python train.py --head_dim=64 --beta1=0.95 --max_grad_norm=1.0 --max_seq_len=1024
Each number is 50 + 15 x the weight over the matrix's rms, rounded and kept within 0 to 99. Layers, rows and columns count from 0.

# layer 8 attention key, 576x576, rms 0.0204, rows 367-381, columns 480-575
62 47 42 61 66 51 56 46 29 64 47 61 48 63 51 39 66 37 71 48 65 29 48 46 26 97 32 51 62 74 21 82 52 39 50 20 51 75 36 55 56 52 89 38 59 62 68 45 48 17 69 70 23 30 79 71 42 30 65 36 27 43 37 44 87 69 55 27 42 19 26 44 11 43 69 44 29 26 48 61 48 64 66 43 39 30 72 53 72 69 27 50 42 27 62 19
51 38 65 63 50 57 30 42 47 66 60 66 46 59 49 26 37 68 71 49 37 38 33 52 43 66 36 51 48 66 27 38 45 56 52 53 47 46 46 64 62 63 70 42 41 40 43 48 50 55 30 36 45 59 28 58 59 53 38 51 53 51 50 60 47 51 67 70 62 56 33 57 50 57 53 48 44 40 41 37 67 47 26 41 43 41 54 62 68 44 25 31 60 45 62 37
70 47 30 54 54 46 59 52 62 29 55 49 54 40 41 60 46 55 64 51 35 44 59 54 68 65 32 53 55 47 42 45 36 31 40 40 69 47 21 35 44 31 81 50 54 50 42 47 82 40 52 50 37 57 51 50 68 81 55 27 44 56 50 53 66 56 53 57 56 58 55 41 34 49 53 50 54 48 42 72 72 48 47 45 51 46 49 57 54 62 41 40 52 51 50 26
74 50 51 62 53 86 40 52 83 75 81 68 38 44 54 13 50 47 54 58 76 50 44 42 31 69 52 55 34 72 60 58 47 54 53 60 48 44 56 47 37 54 72 14 18 47 49 61 52 27 48 31 29 47 40 57 78 71 53 43 05 17 44 53 35 25 70 63 60 53 32 22 40 54 43 56 43 42 38 47 57 72 65 89 51 60 70 22 76 55 33 57 45 52 66 71
35 64 53 50 40 44 54 57 30 45 48 42 59 42 52 48 43 42 46 36 65 56 67 52 44 40 55 58 40 43 60 50 49 52 58 52 48 47 45 56 56 61 30 40 56 66 61 50 50 48 66 46 64 45 56 54 48 61 56 55 47 54 56 36 46 41 13 38 44 55 60 54 49 56 50 47 53 53 56 57 20 66 55 52 58 50 33 57 37 45 51 56 51 57 50 54
48 81 73 51 61 67 66 46 22 48 62 17 95 35 24 54 17 40 66 25 74 12 46 31 53 92 00 54 57 73 26 40 60 41 71 89 58 74 17 70 37 89 56 44 52 63 75 81 55 13 32 64 53 51 62 56 37 50 58 67 59 14 53 56 60 96 45 08 52 72 50 30 16 59 73 52 47 47 63 34 47 63 42 66 60 38 75 51 53 17 45 55 44 57 47 46
58 56 24 65 69 54 49 45 58 57 58 55 39 46 71 57 54 49 57 47 45 56 55 44 26 71 34 58 76 66 60 91 34 55 44 43 53 64 32 57 34 36 84 24 52 43 65 31 48 50 46 44 32 61 63 42 41 16 61 69 37 39 42 44 62 57 69 00 32 56 47 73 58 25 48 46 12 51 60 55 62 53 35 51 43 53 65 23 51 50 59 37 63 51 47 62
52 61 51 45 27 38 65 48 47 35 45 37 65 57 45 53 44 61 44 33 64 25 29 58 67 45 41 30 30 37 43 44 39 53 51 52 41 72 60 64 42 48 41 47 42 73 51 46 52 52 58 47 55 44 55 43 51 68 35 57 45 37 54 57 49 54 35 46 68 70 55 36 49 52 55 56 45 54 55 53 32 49 51 56 53 55 37 68 36 34 46 72 43 40 47 54
44 43 27 18 77 29 62 37 49 38 26 55 37 72 54 37 58 49 34 83 68 26 70 43 66 66 63 61 70 64 40 46 45 69 59 59 33 38 61 74 31 72 00 26 51 39 52 51 65 60 59 31 42 40 76 49 69 50 49 43 22 42 67 52 29 10 35 33 39 54 63 54 65 92 35 39 54 67 65 50 52 23 56 62 50 42 50 65 60 57 24 32 53 66 68 48
34 42 58 61 66 52 26 44 50 24 42 37 31 40 54 58 40 45 53 51 26 78 69 66 53 46 17 41 40 40 60 42 64 53 65 47 38 16 64 23 14 50 49 31 73 45 26 36 64 74 62 35 43 52 50 43 62 80 51 38 56 55 70 36 59 33 38 34 41 39 56 49 52 51 35 56 57 43 53 52 90 73 12 27 39 38 64 49 80 47 62 63 51 53 38 75
54 32 51 08 56 58 39 50 63 66 63 50 50 34 61 53 38 23 55 28 48 62 58 61 39 25 62 56 42 64 30 53 41 49 19 20 56 01 31 39 38 50 27 31 68 31 43 56 66 68 73 56 41 66 29 37 36 82 50 41 54 74 37 62 29 61 60 78 31 36 53 71 86 60 30 68 41 43 69 51 45 53 13 67 48 65 29 35 61 59 88 69 41 27 59 74
28 48 57 60 44 18 51 46 31 62 48 65 30 63 48 79 51 62 55 22 27 57 71 47 53 70 75 67 55 53 46 76 41 64 29 13 24 46 62 72 58 83 61 60 48 41 51 51 42 62 56 42 65 59 43 43 28 50 61 57 47 33 55 84 49 60 57 36 37 38 55 62 61 54 53 51 56 59 68 43 45 50 30 73 33 99 76 52 92 52 70 47 57 59 70 55
83 52 34 43 41 54 47 60 81 55 42 59 62 41 72 58 69 29 62 34 35 35 50 58 48 11 43 23 18 75 61 22 70 52 60 66 55 42 58 54 42 46 41 36 77 45 41 39 45 68 61 43 40 18 49 57 52 45 54 83 60 68 61 38 50 50 32 05 54 45 30 51 57 30 25 42 57 55 63 56 43 67 51 31 59 26 07 50 40 26 53 76 53 45 91 38
33 59 73 59 86 42 39 46 70 45 45 73 66 93 55 44 55 68 54 16 31 57 50 47 78 94 23 52 61 51 82 55 52 55 33 50 56 51 43 34 57 59 67 55 59 30 47 29 56 87 35 59 66 45 55 38 53 53 47 50 65 76 56 70 55 47 48 49 60 89 36 74 34 28 33 83 19 47 53 47 48 79 56 50 66 77 50 64 38 52 45 61 07 46 68 63
76 17 34 51 31 39 50 62 38 63 36 46 73 72 71 48 97 33 37 33 22 60 56 27 41 61 70 40 41 51 53 66 49 51 56 30 60 48 60 69 60 45 56 52 49 52 64 63 39 51 47 59 61 55 36 58 51 70 48 40 50 22 57 50 33 54 62 43 24 39 30 52 29 51 62 61 29 40 46 34 39 42 74 53 59 74 59 55 41 60 58 55 28 42 61 65